Each number is 500 + 40 x the weight over its row's rms, rounded and kept within 0 to 999. Layers, rows and columns count from 0. Numbers have three digits each. The size before them is the row's rms in percent of the matrix's.

# layer 5 MLP down (transposed), 704x256, rms 0.0502, rows 623-659, columns 128-255
101:532513560507538524519477577543487502564486496470594487509494527493527473454485486505475517503506517496564501501563533514560458477516504554458451464388463415505466511551467426464516461503445563518548479518466511536478556476543507552489585501509524481503496538435489571465481486494537472547467555468450497520420531527440400545488533466545559528539489496488559508528457418464497465464536
102:506515452537464472492526459527455486490537506543572553508456527438474584518455508508513542480521555436502534479553453485502492458496499520529523496562527466538463524467374471396566486462466429548492429457486537600494461492521471510554527470457457549520506434445465473426516499514493542475516530518496494592513501506502588452532543470481449533525438494506572509521500478564440550511580
101:512588492526497468480457471544550577553444486518426495512461560486539543504524454451538470534492567519483502553501515521466421473530492562469546534476488464472523516450521566472497465523498500485462536533531505562509514477478445559536545556371508480493480505517510421425495460474491442446474498468517458488509440468523524437515429497535478529473543486554497500502499435462448453479563
102:493573491545482574534542524461505476468495451482506454498508485504467578441475507520489549534486549526455506576523483531463468459493453571500519504517583514438450420501456508533477459488463476464522532505546540500543539567429490523632442501455475480520501473483512500456493521587489479521483565526523537567491468557534432456470481458527468539457557537542493531473516508474508471481503
101:557457523456509444499449495498513479445472543561505503543540476504544477515484483493475523472526440492489532456547538494538495470483473480372461508513530433457549489452506549517420458448457435504518456498521499460504506514504543533597500479495462477514499427430537487490535392562529470574390508517475472490545474529426431523502513554474577528561476481503498588489541477477511485437479
100:375506485517509500442505488506534569501500492548516490517444503497499484487524441480544469472513483486433543495625479480593449489545504430465462507487501474509449503428522521499590622493440492533529462484526491456587518535493466554503473435489478486486469548481502506452555429503473589543445466606509505502485514480542448464518406540484519477443542476502495454468543495450466440543542
103:560486547547527512543529499548575487484536507414536481552531448482468485510537478483490515491545545467485567483449504475519452507469465591441455565446483511502446524542484460556573561498569518497531511539446488522482512509452593496385524482494507511522544522529520452532517508456414448521591501475531477460554469540482478467452476562479578487463581508577495448524498527531517496477488
103:488489505475545543524522497545543485463515420478454471501505452495511514569504493517547539486416530514464485521588494507544480540457477466559454501482471482507468605514447506460479489469431502497529477488563489466489444417530518525471501519420505544495549482453477442481482447513508487453473526452458537517496529467491531532528448468478524471462501500464495517451538441490516454466516
094:559504511542510453519427533548521476494490581482574452529558508498529491554465428546540531455464502501483510491528440491484532525478517483491512504521519359560526542481473469506517530486528455528556531464526552506542494486522583553513534473532495567528478575465429412502482508449500448518561496546606452525570417516546549514474428456475527564505420495517458510480512500498546535478501
100:462526496478467463471522503436511515495437565497518458458499496518480452511558562532400491486516485542504506489455497551500521470497536543431515524508467504495575507536504511576572462489432540458418537374496522535496580466475444429561489474488505476488530535457407500527541539458567537456541489455495511449577461491471499459425544529591490404440485563496457523522533530450496522542479
099:493505513476516503513543522496459411530441493527563539553467518546504546594563469472548466441554492524486470561537518512565545515510452493467528481470518473537471590519586441550478469524500467526518502474478485553457506435472507506488437475532516464468482522515505499518536502526519494559486518505558541425447457435514479498595535486504528461436496513494459471620529573482498500488493
104:484464437456520530559543500409564436506487428501541542528515515477485510479539514473445507514564497476493584537433531518548500558483542479482511567471487550475492431531498488582480539491583523533403526469508476541473510459579450497480439430479522454517459473487529532522586571504484497516486461504493399496489474464488488486519640523442513477486510542500494500457550588394505485543495
099:506491549478563452481519536421538525527482513507458589493497460425545533546485472517468543511554514592468442476558427516481505552475524608559491476472555521516487481521550474446444570485479543517440514536497510500537490518496502527578579535541502465498530510507508485464476477502455470522501573559457450481540546456489464510535505538519522573491505490536567529555389473466530586474597
099:498495458457438480499538521461468418534444529485560494492456529424515507556507515542458503512469482460452567482454466519449533533445443551481473496448489537505539460526437527481555502490492521473548510426494469507499485481485496505473507473471457436457528456463531531470450489504521486533504489465538517460530490473569553478541500510459480496488529571497518427560466524561551518506467
097:482504514454446538498505462426489459558410499458524508568492411471502476535468554563445456461497573455447491466432424438529561534552453482548519530551505475426500539436567459549517533556544472429533459481479455525511489513484511421452565455446517550537482553447441506506494511527552515483513465503497450497506513509505438510471482426524574501466532551468453500428506480492493514487464
099:550471494434529514436497533601517538574443433530551508479534547446511376522535487479568545516529491544529488475564449469436514436469453484564488502484462492477521508485389481475422516472483482525493463502451506538576503585492472455480513479541502488457536499473522539565533507467519465467490471514539521542534462544573529522507503561557502538514498560503502464431501488449539490521533
095:491510443481486541478517485446516529578470457564519534530474496477521490530500470517492541483531456429495448527461474482501533531465473516522522544523486450552552535474438509463573465515477611542564519446520442480461479594457544496332469415528518523510569492501528498505497475511443472536551558485487548434486489471469464591547491552463396472511554486581463517560531520493566565483452
101:491464436512508449460491513477448475517480532487450526380468552467548459501546478477464438496508516441458496428448609495523484554506484437582476548463474437529520473484495418515539423489490488512491530468409542477530488493498489471382518493479512436471570494514522466469524484467447463432519528501492478403559460497473449450491487454461513507472491518485564485491405514550525530522493
100:491498449478471566511452473538593562573507520460463517467506471513485479512468586425527432510500454496555582486468552502571485511472569529527507476573540386610443456520505548466466504511497520473515475489466589484524528467558453536479525506508480472553474453543536457473502559460458552542492550451473479481511515585444485517564437528525526536510510559492462426453513545524530489529506
098:484618487488513498596499509464484432484457520559507480558553501557508487533485451448537501479411478529473501518489535467539553479565455562494618484536545490538472490513493533471535577498507503440415428494518489486452520527489483515475488525488472469463488514450453467470446481505520518480521464595470481476438550473484533519492458471541568574464574543505546483490541522512429544548513
101:539506504517429483534561586547538473414513486578487453513483458515533602435485508486474446509446468517459476474574589447502454542507467500510476513508604464447501488496515531457548520557536582467486498555492537526563542498491515557518508572476470517487459468540571497522484526545451518465489478497517489537440466459532527454450466484427488529536462516455478517487472491488541502531546
100:634492447482464502512497558434528500437498509505458461489464498413522461536495465510467476501502512471525531538493552490531506555441532529454575475461458562520517516478582477502449486453486492578459496494527456467429553485499515538513559509482563475432521512521477489442541430511516513484475494550468531579560566520533538477517449419505546522549559454475529511474491452500558460509527
102:447544468497480521521562525479529494482587553532505511447533467467502498465494489455499480566518529477469495556552491494517475537552488520485550539473450554505545499460462436471618524489462524527478502464481533502489444500497453536536557460526449529463488505432522522492602400532514528477582539507501472486470496504507557465449456533479506472448549421515511507550450526472517427467427
104:536502573474460514489483478455496505499496568483477471494506513424474489555480512491540489471480447530480491386505410476513500462505550490538482476520484488460484572468502499490485519482481471471491489512522518541500503533461460468599457531476507456523515460559489449535465538537567517554486462512392585495501467474415465444518487483552514438506443480526463527459496436511468526578516
095:566514469463469469480445567497512456507502594562428498555483547559460536471502554547497553450535504473421529491519471476579441519479453442504556517561491567503527466428575478508543427477463547477544532513534534458522504507508457521611520601494451553453510538516529521548514577527480512493540580527479502516488562532485528582549502531523498468500468422493477525510505464482414410413563
103:539539492456486476539482542519502454503512434485540497488493536500516500546558505538474576478477506491549487510541538535520548528440518412467458465594503384460473464540539487493504494517528519441547493546617551500441535531552485487492468557508532470475556464577505506451540556512476468473587381456485519424439587470471512459505474489484520462520470490516490508537497480454485445532498
101:492491419415497508535513529528481508438504518448467474575490521528522486507513444442484451493510509546477449469533436465523464422418485478441541500455457520501436517540519559548505545477468420443494428466460459540437542521479481509457538518494533422547476390453520502464429513519545453481477435547519548484469473461506526502481518553400474480502431539513560555511512430504423470571473
097:436532526515529496508522508472489513522493543510557554517590449509569493553461432540506536476533495534515552563504483554529492528514508506533526504546551515513541459483465508537492559532507403577528556495504479517513464386516490499486520548436456489522533519463454562466494501490533428521489524565497518503526480525453529594490445526426515500450538524508405491481522552492564522563471
099:467456466454479502438464517524501514575471504508507500579439533507454526521516491472509465472482490528565512492507532548497494480543495544483522433580467535435584536440453480546547457489509454512533486516454488504503518539545527458321467538554524478544495512468519443474511496455570508407545428460458527512505470515547572486501484524469547530437529488437481578558468447527508473518496
101:562556516564444526432449495499507466445494536485496527515444576456443451565437470497560569442513488516564457498493479497500548427492428451498529609543500566521494499514467475558551565427546477542511584442487430456598521505479453545466483538518496485496528481508535479387444478564508486559516446449563520493467468458423467439405465490531448398492503477526512593461491505463539494502533
099:475537458470466474488449491512483485458446489503495484492489497440505463513486561512616527544513453517478537501619384492447460536549536558523522495567515566504515464529475600524514566482467499477446527524444495530539420526539500510587558536513438480432566456535480467435470510472524483455527462483502514455485475473465426472467554465505496477538494467570470483485553511492474478438571
098:483431478492495482508425469478618419439560512539579581494455486521440457539495487477508508473581450535567489491505398515512494476507541501547456510548513583463489518553487486516530502469515570463468499448488515457521494539517456471578442481441426469466573424491542458523492482492509478489446479479537468562525548521461533501532511454477479522485557535508502510450512510530557491513564
103:566488495494444560558541540514510505516410445477478490550512553520486530489502519524462502512519522430527441538464583534481499488530473515416481378604504563454437506506582472451402494445458530501562480480536415509486546502496522515529487432488481447561538457519460532523459434512505492509450544512512415550507523497474490433559590488514497541505499501485495513505454473530518480445534
098:493533432561457553470572568517560438473481548499559505482427483503559542547551500481464532529486456579519457520534457426531463455453554541486510489523428560549454546527508562496514430513517530470471484549501474545553444441559475546599514510506530450499506506475516475509495562485512458503446540468457527543548538519520486522549455479556513494494536494479496514425527539520468499563523
100:539504481485466491481553445528535546524446516545516478469520452496490520535423499504525451501496571476470493486483546496489503508528484558518490520371466499494515498497528470539468475519484463446558423575504448469423458441453478502503545515463563477510456483519600505445572541481544506475462572521556544504530567552461602456503525433456468586520515519483477452512469468533463502458517
100:502466435497469491522464439520538525513501500563503530478489592511563482455475524525520532506448501440468577511501469518536501478526533509530521530519494462553460507488518572440534424416496403482485585519483517478531466528499564519484486497541469415481548502560548551520490538461505510527565478484498523469448518489533563471449514502484570489416505495465514520496502489466513420515482
099:555529488484434461472482472518515494510482511509541492538504572529458532546547565557439512501442495400567515456564451464561460548509539575512502513484582501508544433530484502548462484518460462552481510447423461477473476509507518457604595481526493497488473535467537449456542475514490501531501407575525514496505466493575474559471458468461571543504475457523564511512517458486525502515558
# layer 5 MLP gate, 704x256, rms 0.0584, rows 624-659, columns 128-255
107:517598550494501479464492526505481500533462438428586526473478535575490520506452557542469531519633519495490547523533485469498498488468489471455488486436450492515457438536568479497484557588519550500493518473482497458523478581530490447535540442496561431481467447539527467500515497526478513530504550506412563466528506503496488504463496507442596478566507508527484485512476456475463583494484
099:489482518567465534554468521548495554503538482492537518527544451489486513586505473511482461516524430560524459558538495498418509479515480547571490487485565509462418525520512435440498538519511457490535389534511482484579555551501549527476438488464510523447572538411446501541457529459476529516491505514496446535525454458466528478582532419489524569505528523518509461548507449457537542590573
099:505491488410462484493563485557507512566498555474613538549449447591517575506469499540523427551417519518546538487534546500490537550442471521498488516547528534485418418461477502471471513496529473511557445498517492453516571570462434504559487490492477518502456468556508491516522525413474558508535558483538560501432509471545483510466529550530473517524546492511488551507497546542518494475518
102:418473469497503495543436437436491473498414473484527555606555477493560541540444555464479515528513485536531520497479501476477414493560442566461491453570479519503481477567503480513477506445548487508586452482498447505487488469515508540523497500510505565504589443455531534538541451511504470538458576551505424481585444491457440452531524542432536545536447516501404503435512515540491485559490
096:511435462473450509513502448529501476512519506539440476523449511456492583495479525513431482484488402520474550504483502491408495497514425486424469546505464515494503434487519454514489526506487525422503502507507496472469489542540459511510502464523476506521538493517537528578579540510481521501462516488502528406545477600522496560407575508555490555517458427534553474453514468528462479473521
104:480489584489435530459465479561548486541489536541446472535573447492514501486493575529570470505490431598478502522413536538513496549468508532472467500515461510580505444555534533504526535560499451534427452561529512564555471548471479528529429493535544469524476488519498439501437470455438547555472521457479509587547457510522521517449467481413529495543426502576600525499440512509448504439484
104:498466513455500513449503500606446557622483526502477537481499502542492521494475570521550518470485474557496497528468479528443482449508503511512532538557448489491532498450463444517531472482448535509488429534531450555500471524501446517471485499405418514520536484466531534558558561454572473509508537448565476498562501537562512425494472548544531549486630477571471513500552501512471510481459
096:496521506505553400468427519519466468537459456492492546551471455496476460511508534454468476492464496509466477537540555581519534523539503515499474462502482468526449554543581511504516455497483518495566512476542569411503579484559467487493476526477472486545503583459479484461475458476552450478550533460497468482548483450500456498506529442506432515449564523486483556514587475541500564547527
097:494485484497444528506544480433655542504516498522577579535567493508514511399454600530505528517504409624490468449469557509475529479524576520537530463522496524493474454499522522447522453474557516469436488534483509479520441517485539515485445584545466569513549477482521558465492574534492539550534571534494446430535476447501434482518537516533576478476467559454457422523474502477523565491486
101:484486460526488538475502542557498480503500530506494454520479530479519526511493432443539468560458581461458545499528499517519512501504454485454458481443397488521588558467590529549602488542511494442505509451552430481539526462552474431525470472532538511495519350496539540562466481522531541479494552526439441448454513526505506473533466502492492542586414501550542521522479538501411537538554
099:514461519547437449438490529526487517500550502497472553449515411468549490455472550507538490499515503586489497529514429451466503528467527504514471470532506518535529542507516482574523545483474432464559487539466483490543537482416443503497516518491488436507534508512500463529561483490531467427441524466471497472460462535519469422487508476520564515474574461472523537495436413476490492504500
100:523552483525482522435540481499478533512483485484505549556471509477516452483477466507472532491476595496529468487487468479457470560523487443468511573479488544511425483519541460460492525484472563513479436488452448505529535486529509501553432578509533591489535510532466530524493482486501497412451464489556516518479532570529471462518511519499577524474514571477542518509470422510422478458544
100:467453478475459491481506525478476587502487529462441508507513504482508500502449608523531501533484468475525464513519484465510441520467468536446491549434564495516475481465530491503515429483497513460531447565513481518491501499547521488550535494507565412488461499558439474594514479489592394541506489479499508502420549583508425515539471525483499537480529528506484507478575564476489516472461
095:512546464556450492522529491490534450520554441534514460450526477499513541522468550567521473441433572458489515545517526520548542488474480506471520532458567529452441503569524524475564495463510445500445485537503469397520514542430450461557485535471573549531466494461543439553541494481548554513470507451484520504450515505544444543492484417540468518461565523538504536445544538529492517516484
099:490449507466509523493540517530503520384600498543442544508478443530508494511528486498495389436434471445545464475582448553495533443497461488471499498541485523485493438580493469496567529535442528446515459509561506535507522477491521542545502441436451547509483430475548497444513585512555568496561466474484509528439513467495509528504503503494517425549549470509476486493509584545561515473517
098:505559502484445481534525443609558453551422516491487529498520507498455524508499566489465539446438556532471471425533450480569489478544479520507464543500446490448531508494507534537493443498447457503536493435471600483504599497482479439528482528425476456507576538483542502483506471562644514483468464507488478496436543463539462485520519473479493527480511485536495521497392454526503549509543
103:503512536523512463472526401502485555569442546532511498490497469512484506481410473493484520512465522596599480519475503495439480454481446531512544458544523484553429473470521510490527510524478444449503477545525486446535507537469470520539523559463513571431552515510553510502508503464540414556482601456443532491561465513401481550449483484483463444496493561523481542398560449449444566445538
097:506552530490470543565445545515568491521509520401511496527457544502537490492518525466519558514536542516510487522440466497472513407542447506502498448537530482458514416490496522474500583543497495501535456457490461506455523491485471511542511543500549617467523513505424485501542557508464469442528489519483538417503496522510476510482452411462572509459443445573531486473526490491606561519468
100:490492508468520486559491524538513465533523378491540513475499498573457506501446547459500552502474505576496531539508492515488429514521450459471522445514486503473516508501569482543522475500479450460520366532491446486539502562468545469514507494454505481510497539498455507510423438488500460566442544553495520551524561518564504509537545440443503449496447482460518438485549462512519525570472
101:505548429508526465523499424518516533487504494466524464486568470477542544428516541514523463503527471572512479422454456535535519530493515512532488549471426527458490580611485499500572512510475532484529469506543562499507545482511465480550452533526567466536473500493549519476537538463502471524469478511450467529466529481528516554540492526487442546466547463549502567459480541530511485543501
097:461389533552460532474434460495470527483476511486537520486537501483532447406466468509502603533435471473489492553509555558513487459555477522469517504531485535429424494515497456455440526520475534471515464528507491464544602460507563465595471497462520439527495483495489442510474528516486459455447532490483482443452446460531495468542555545526542495505435452491415414522550516435446436407471
100:497530507497512485500461435518477494510487585454426535520497461513526522508505505498524508530523499508533522396448478532406479543460532538470520547523491491456542529516451494466461534434493497491458433494466476472524541526505413426581490483543541451462572417523492496589507521522552543494458529501494492495493476555485479596524488459454531534428499456531465555478480547521491467424533
099:527483516467470554493514430544516402536544577487532597600539460468518486502486464489564475590493505471540484503560490429548528546546553489464491493552506446467472492533522505471469489524515464544489468548580486529512503461473468512506509444498520483513494501459494517490548533587497491504496490494491510436471479531472542532543546536541487490544498569443509494520509482439486471527492
100:499493508491512500549542514582548444473501521482472548441393449475453546506480472435492479450520479552473455473564495508511518466448483532511528559514532505536442457510502501510565504535464549482440394543428448545489490474470535523555516425512540477403470557513487459465489485468446493433497502453461511527531502460456501474542476465459489571471511489439523570558512481518523549445471
101:485493505493479525394510458484508517451543464515534506489505479491502460483528453431449453538591508501517495460413493483483573523563525441492514520564501494472530444515480508522505480547600495564439424444483458517550468504465504498514520509436521533452472459480504549486464479490470479452534539447482516518464540515467521498461518466479550435536539553522501441547470500505566490551512
106:404532542488534502498522527525479540462532508543416473530503559513581466488414496432480483455490499523488483498502471387522554504491514511517464519442500558534466464515444538492444437503519504496521484458480416511543481508522547480585470523535444480475508473515496456478496519471467422493447514488497482502502501466478529527548514525531543527514568454460497550459464483410400559567504
098:488483570453491378505484504531498551594494509495465530526494515476517585491455528566534504569537503566443499514507537543478501505490564566502534548538455559502479503516466495542472474567464517473477541554520467508584453517494475518467465583534517485482561567511533575483514554427499430513591469528489500541399517481598484478529490563499506442551500496468508470488454457536543500457521
102:519530475550434530531413419537528487542553529506503487553444452500430479488450460482496614450497507469533571505494459536478449505544500522471534513513397425444462505450498520443502486475460472462494475506491528512548524528535525403488482491491523485541483457444491440461520467496523559553481454538443510508581530531455439466442534481518527515579557515556526564498519507518482539518508
102:453536528524484568536479501500484491524583467528435574472495451535570487582493467540459447526466479570400544530442416496444600483473577455507492498563533534497497493564464537544483476546510513440450489408427530481466488499504513472536488571521476526511520456472441410591491524516485485535482475482530468537466564482482484425496447491540532559537517510468502535520508521514463496474463
099:493506488455461466455511566508484501457489542623486483497455471518477483484460485529507452453504538487464494484505541527577479489451539509521511551492448562554479504518545499517504503583502532524439476572495444492503513474476477422554541405485512505470440520467518532591549508467538463596462476491546463468413450519562481486538540479505509472467442520479542488428508537469499583475466
094:551556561511502516457496480467524546497567553507510496536497525470486478545477463476566550453522553524619417522430534499453502511488490500480524520560511515497485481525515395603436472502498538444498459519545442454484529535496394482485500514510411541507472400544559564472541464453500461459490464507475545498479581402515488510533452498456482497578542582446533505537529521521473498441529
109:460532540524480528490438514527550562483530494560530498480516471398513414462494520572554524499481512532570494472516508511488456507488556465463547449451485515423470493469554451569507478493543419470478440461618504616526507494541531526497520483531563462562562531485494476480491492549508516498447557466526521444476464460617422549482527543499532478520469547532527505539494475465492542537564
096:484473421499460523426485433507492514451483511520532491531533526516472487522526519501488481502487525416471488548544544495410506506538453502514529449465404512485426504532517545457475444558470578538457484514441519491532514542555552557531558465457531487513495435532589450489551537550492495564493538442530483489486461484515501498549464471489508514558470488476506539498484421469447488439461
098:456461564558465420516507474462530485549462550524526518558535462479441529495429500615535471512465433543494534542474498603491516471461487512503547546527489542493467485471413505618540437501481522473482513504552493448491443579526472512492453478502505456574523512479544520532557562514506443560460518451504449590517524491508420496494516533509533451483498412492521510520444488484481551507547
099:471550479553507511518467455442477524459526551506521487483526487542529524449492446582566490530458456514524441456507488483487456544472489507497596494521455482472519451493507517509526447551491471476467525446512491533394584475592468482512482512529522451523523479496429498535541523429500460502514594543534618516512477527496549521483545508544546484545505537539492463426591483488461531477534
099:491541467507477494473515519490510465513541513574517449520522506539561396476426417483438519563466488520551587541456443486475475469469424493508508452546459486535547508451542454540550508584562509516493491553510449443438472503515511550517534455554469506467493529543433522548488467477455476431461451538486462528449493523497456463439468510535468515507491494497492480586510465467545456465482
# layer 5 MLP up, 704x256, rms 0.0555, rows 624-659, columns 128-255
101:478499481477540404482540463473448509510495458433527471529515472422547451571477534500508463543461469500531520576456426567495435480456580546476455527472491515469437487504499521482451512448535524557533539494493591523506519478511447532435502507505512447466508500456519466507499514555554474483478521520471514534534479511580502498502436466517543502528546520579524488436494490533433517457516
101:412499456539385475496434484531476464438465442467424508494446505528468458480510488478535466500522512422528446580484540503454507450541528462511548613533466560492489507467576499519546548469492508444527528459521542575510505474476458564498516515490455445473464465508503561503477527522534487521511486503520558499544490476570444538527501548565492518482592462483563514479504548566516545420444
103:463545487555474528439510518476471481454590534494479461543497503421552514456478513531471555528426504477473486508591491567524539532474458579508501457476463523506519474513525490535514480473536531575429424468553518470524503512513494568462487544508554541504484491474533519494591580496494529520527528558529479462464467563431483565459443481521521565542514513537501443465438546512493528484480
104:519442516448495430491437495537580592528590522532447453527493493456483502475468492558507601459539522543452465413518535483480569399530554462523527449473466516537489506483455455511581484508483520493536563478506487560511564451462504512452544524443523575532503539457440499461557507496506525462491485471494463500475503519533506480445490451550500549457580449519507451525502493513602500464466
100:509437501476576575521523491543431470517468462456548556533517455580441464458508549549439492422548522512412471500476516532467471515496455480521492493573467486532513515528529480584471458536529501469487552586445488466458498539503498499507480485454535452487562528520504493515462452532466548505514495514434478548554587436472464554502520517461500494483499548479511510519441521540534499520552
101:469516493557499557542507553480567563524500494537418514553479508501477553508500482476480527447494512528387467468543489472502522492523466483498466534517542475426527465568483550484542537513449497489585467478570521492438464524438530464477516529505528516566517504489587542570501470515499535501537473545489563493475409495473495518560516521459529565526430454513534411506571463529410502499533
102:587481520518476516543511552578454510498497508585485443452477524522468475542516475501474533512559555496542536454515508508529456556533471537469555491590542524517429538428462524569525556472386480490537526465508484503556513468510468490472507544526451464532527510546514441523535473497525521455496508439504499575490551455502445469504545453471494532452482539480484466483518485495535507551489
099:428437557509511499550481568488549440507508492528513498544483524488529572441497519502473488536446451480467473576475535495477559452478559481458533530466540480531511491448529541492491414516440618513454532489386495518563499522493492488466462538511561571485471505541436370508474505404461450478409508563484496496460503539484470518501511501471484480478578558535563452474534516493506517474463
102:540469453491548532460531425498498515519470488516539514485437491486488514521506481493457473427479449507498466542572486457587539524522516547520534568484524537439500555532529545524519471500503549535416454496457496572499449479606509555528496523551435503527503478386492514489573537490491515543470463479474509490491524453466498446489552530488525461536564490491479502485510462491491540409502
097:536479524487483549511510513461494609445478491446486543548549542478497439460545482556579445461477468549523470441467540477466460491503502491499444511529545511490493427501548448453514478429450538556563519519508432441479488560435541591547508537458493490529553500532529461474487491470514435544444535505523496517591522502469520477555484420503437481412481559518543446459525536507519467526489
102:422412497499454453531558488444510521541503498445476529506492468491572535406572527481592507453483499529564572489495510492455596442487508448555544509483484490538531537545485481519453515447502573490516526449514466526519447493526525516509502483446539514494439582582542462492484489517475587417544444509472454476546541414457491483548425482519525572490434457540475555520435493488498491517475
102:463466534480475516536438532523546495471525470515504479480563492554535537447461544496474480461544514510468497543430525511506478517502473461450546474507471501469563493486520459520459566490559550535422468513474435519482493525522492441563512555451538477486442521506457515544524491484485506534521593453545396475608489451461490477510478410584485475483443511438557467570509570508509462534521
101:491491508456529497491556515474499480529549561450485468504463482499529526561595537433531535561505511498482469487450540502539518480440443450464499450449548438463545418471457515526492498479564472512413517438562534483572534490533517567541527531477512484464485529503538442519469486526491556432490505488523527493462515546487496504481495493592487476532522492485601554550586462525513462498471
097:494545515476451500479534454509534554462419545523435577561573472409511507479481508477480521576477506577472472491512504495537518500442427440516516536500505489499524544562556453516551477501497437528513520552498471529478469482518526502492522523509514524468438497460497512575474548497460441515549475583502484454558466494532527554518469507540550472561481537508497403517496507498554481467445
097:499472474452554496446484545526496455566458495475502467472464470591452474501517474507477459489571531480560535536528553516474520500580535420520449485524494534537565523471478522481524521572567513464538457552469474445623496493540548512487494477476485556482460511528469534584540528526536571558478480452439499427520511471470480533514494433487541473405508564542463545537528502483512437480456
098:476507485562523555510470504513483516510511523438456470513485489495495474486525507535503560583462515476486558468412486533519509521532519519531494456485533526499494519514512560505465497615476513468497504564462484486512512500549498453534430530449458445464491487470503458503456589511532522431428420446502468569464521496504583487439391546495475523473466557495495473464461382477548522468518
100:512505539566448463460518539457455494483510519474577454446496524493483505490532535444487473514488546498482458572489528402475491503527540512543581535515485481505470459474466504490525539424463569455578560483474416433496526499423491490516553478577474545510507529539475479471456446457476437512514519527479495520470531521449509460487462487472479450519497452517464462465567482554457481423510
099:457487546454453531546538529508465531528518479470517477439596535531560514549485392531466483453467508499522539517492440461542486466495449492467535476502463473439440496570539417473480569426437482404467518491511514552512443518444474498516494504509465439501446526478515521574546488442453518561545497584437551548472529574527447538495485417503516422500552479430503527549469519525438582549518
099:518514500526538474439472428516458485601507507496569501457474497484437503431504499540494496525467517463427472472557553508556480503488521557502469520455470495508548501503488562526494474516432398534506502507469488493514458549479515516549444483448483521419501492424444548503483492517522466493431478499546507523465571485514467473471525491517477463518584370514549410490491435485533493499476
102:527408449465516496468469468482568554448496445537513512431499509524559557551487442504508527454513505477527496511515468478560544491549487520478499526483516571436489477533595502510520487498493490440580476506450452544372515426559539554518530459539493496542462524433465480469420469517467475507481492550517549541490408514504550516472446481490488419543584487467513515477497479508500512485486
101:536520453514514458559505528502471517542503480509459512469535477476475504526553541470497440506491525479466487514506500499580449471502469505514541446461509443481502475453484495512419531498485520584468544527454519477488446447483545477509576525481595492451494515487416556539463529491493467511505434488512521548491433493499476482565475478508505443529569479489484550519494554511548480445524
100:494525556527482555528466549532482483438535517449505489479506432590516492430508435555457486512522512490535513495477460473566545496471468532463469531528467502444484471525447602503514525535483487471506509458430546522422485475495546501498520473463439524485567532520569442487513445513523514512533494473587530479412415537451475459523453526449509440479529543525396589530497483476516467488502
102:494424484463491481483516540482492455548506488480487515496501534481486494469489484491509540403497550517471496561479452435477587442528516476467505408532532483504513428484510425537497465486406503519535549456461461481438509546590462564485489490495380519563540451507481381559479483483539456522468455498499511473503514515546544512522473567476512544515525504544463515502470541465490469527499
096:566493533485512534474547492483470503504525488448507488487455541519574467480472497388553470488481563513493464553520500505482521529528505534495465524500504520484504511539467455514483530543554497497521476554448452506529525553454552528477546545539460487560504477461583529492464477490507542499460555541430446492530529462535484451449459480577459404376471507474508510524504580550449576543536
106:564549585440532423545513418508466498502521456514537515503451496491453495559516488469451506496517472486526519414492505434468602501568522534544452458430514589420503561482491443472456501485500479448510444483517472554500489558552486513504596514494487522455462540462531516524516565531478478552532581473507508515456460428507460521510493464460467555528464438456451497523518419535402515478417
101:497465426525483532471526423554480477537510467495528479470478470481552525580523470530540515525420441500529498494435531553535463473489392461525426483487550516518512518503511512535511563509522451492458491459509458520538534480480537548516481461473438508492483471480493510498580451539496506515503522548447476477458519559442546461526554497496494547493453521542531488500499457518520503540553
098:503464451532437476496548413519467506524497506462470524516530455523528512457534545486553505477527413488522476536481562490501486495520501493482519541499481533545459495534475563552523506506487527506441500518498512509575435510473528534561498517478546502479474552544554471502501443527519534549465492416407590541448557537574487437449484453529417523440525585528537517470502550498574486509503
103:484497471559545455450538503559553541573487536455561502471463510423466463527458509480497487530470501506515426475431541521511460585555497503427501504500545482445513549525556503505543504590495483521483432540457542440526566544554573573482499569479458531473453604457494566533483457468533519463509470534523493546537528479542513399549528410578445538463509540500457523515510541556530435479493
100:424498525555478541460467569500502551473496496548497470524556441531484468524503578464518469506511567583488453502549459549502497479513509516476570493558576504506503538461482413589480485461506525498517436506478487481476515526540431540476487481529491500507528456394486580421497498481552454484468498471536505473511512544521514476480475442521553495505485461451475557506611493511523515442497
097:454431428462467470547531459487409607436491482498476457510482527436501503483460577473453463536467454474444524475451472581529593488470477536498484542542544535504482496466469487425483535474524520576516472555442473493535466481571509510535480475482445548494475476479516532492458534563477513469513523460537465454531531388484462515491521527497495516514538376526521512555538521471578518487463
099:538438518537509525405508462466514445552525443484499535586507472453511534549539548435502505512519443461538475479535471568473529504446479497546509551480536537564483452547520473509533524575537495489464590505419574476580551543512533522490517570538526458548511543541531509496464476575462487460553442505559483431500436524575537536467539490538497464486430517492525502543513527568539465474439
104:524486487530565515536537529490452461534434531493485437544451495517489490562526435540501515491444502494489501529504504514568546445490551521509459481583444518492428525505493488492486529445544510426419447500583462441462462543546471568577453510494512519494493447488501521484507516498505502549498428489516577557541470522526470470545588503500542420524558532491465580461538454505507542473446
097:546473479486476543488501481498468545494524515526492436510521502518454425482464468569529472513489540478465513455479481505547477601479460524493482527432514463530546481497506503467560506514503575582535504492571505468484499475465535531466526442574562485437496503460416480504521490504536551542454561537485545466497478439556475463508491491484546547565526530561501481508434476457558544550459
099:456559487523482498517495447488514605402505544517516466485477491598539498483529483563528507474522503428450475487509451463487498538483470509452396565571485505469573507489529531529560568505475452481502512462467498452564478506526538465496497519487475496477480482558522532565412503411510558557474534488464506522527470482513517502470457539516505567498541515550480510529520489515485494487509
100:543497489500469478454463524475534495454481483452546503479462480493501446524469496550558554381492491537444553475483454523473445517482532474553455528558545453556434494482485475468577562458445454526474539507434462470505475473481525499487505491544409485504556543492497482491513523448609439599581461479538520532519495506521543441445495523425476519475508499460465570487476473452529471533455
096:511489557525476546526461480429528421490441511485536547435492524489512510554497516451556508477442458526458509482464476465493505522480451535467450484519453467478449460438515491543486472463526434431531509502493483527499495427606511530504506519466486541543470481541456499504576487547470463506536521572537499389571571475505456568564537500487556486502494469541412522473536516487461432526515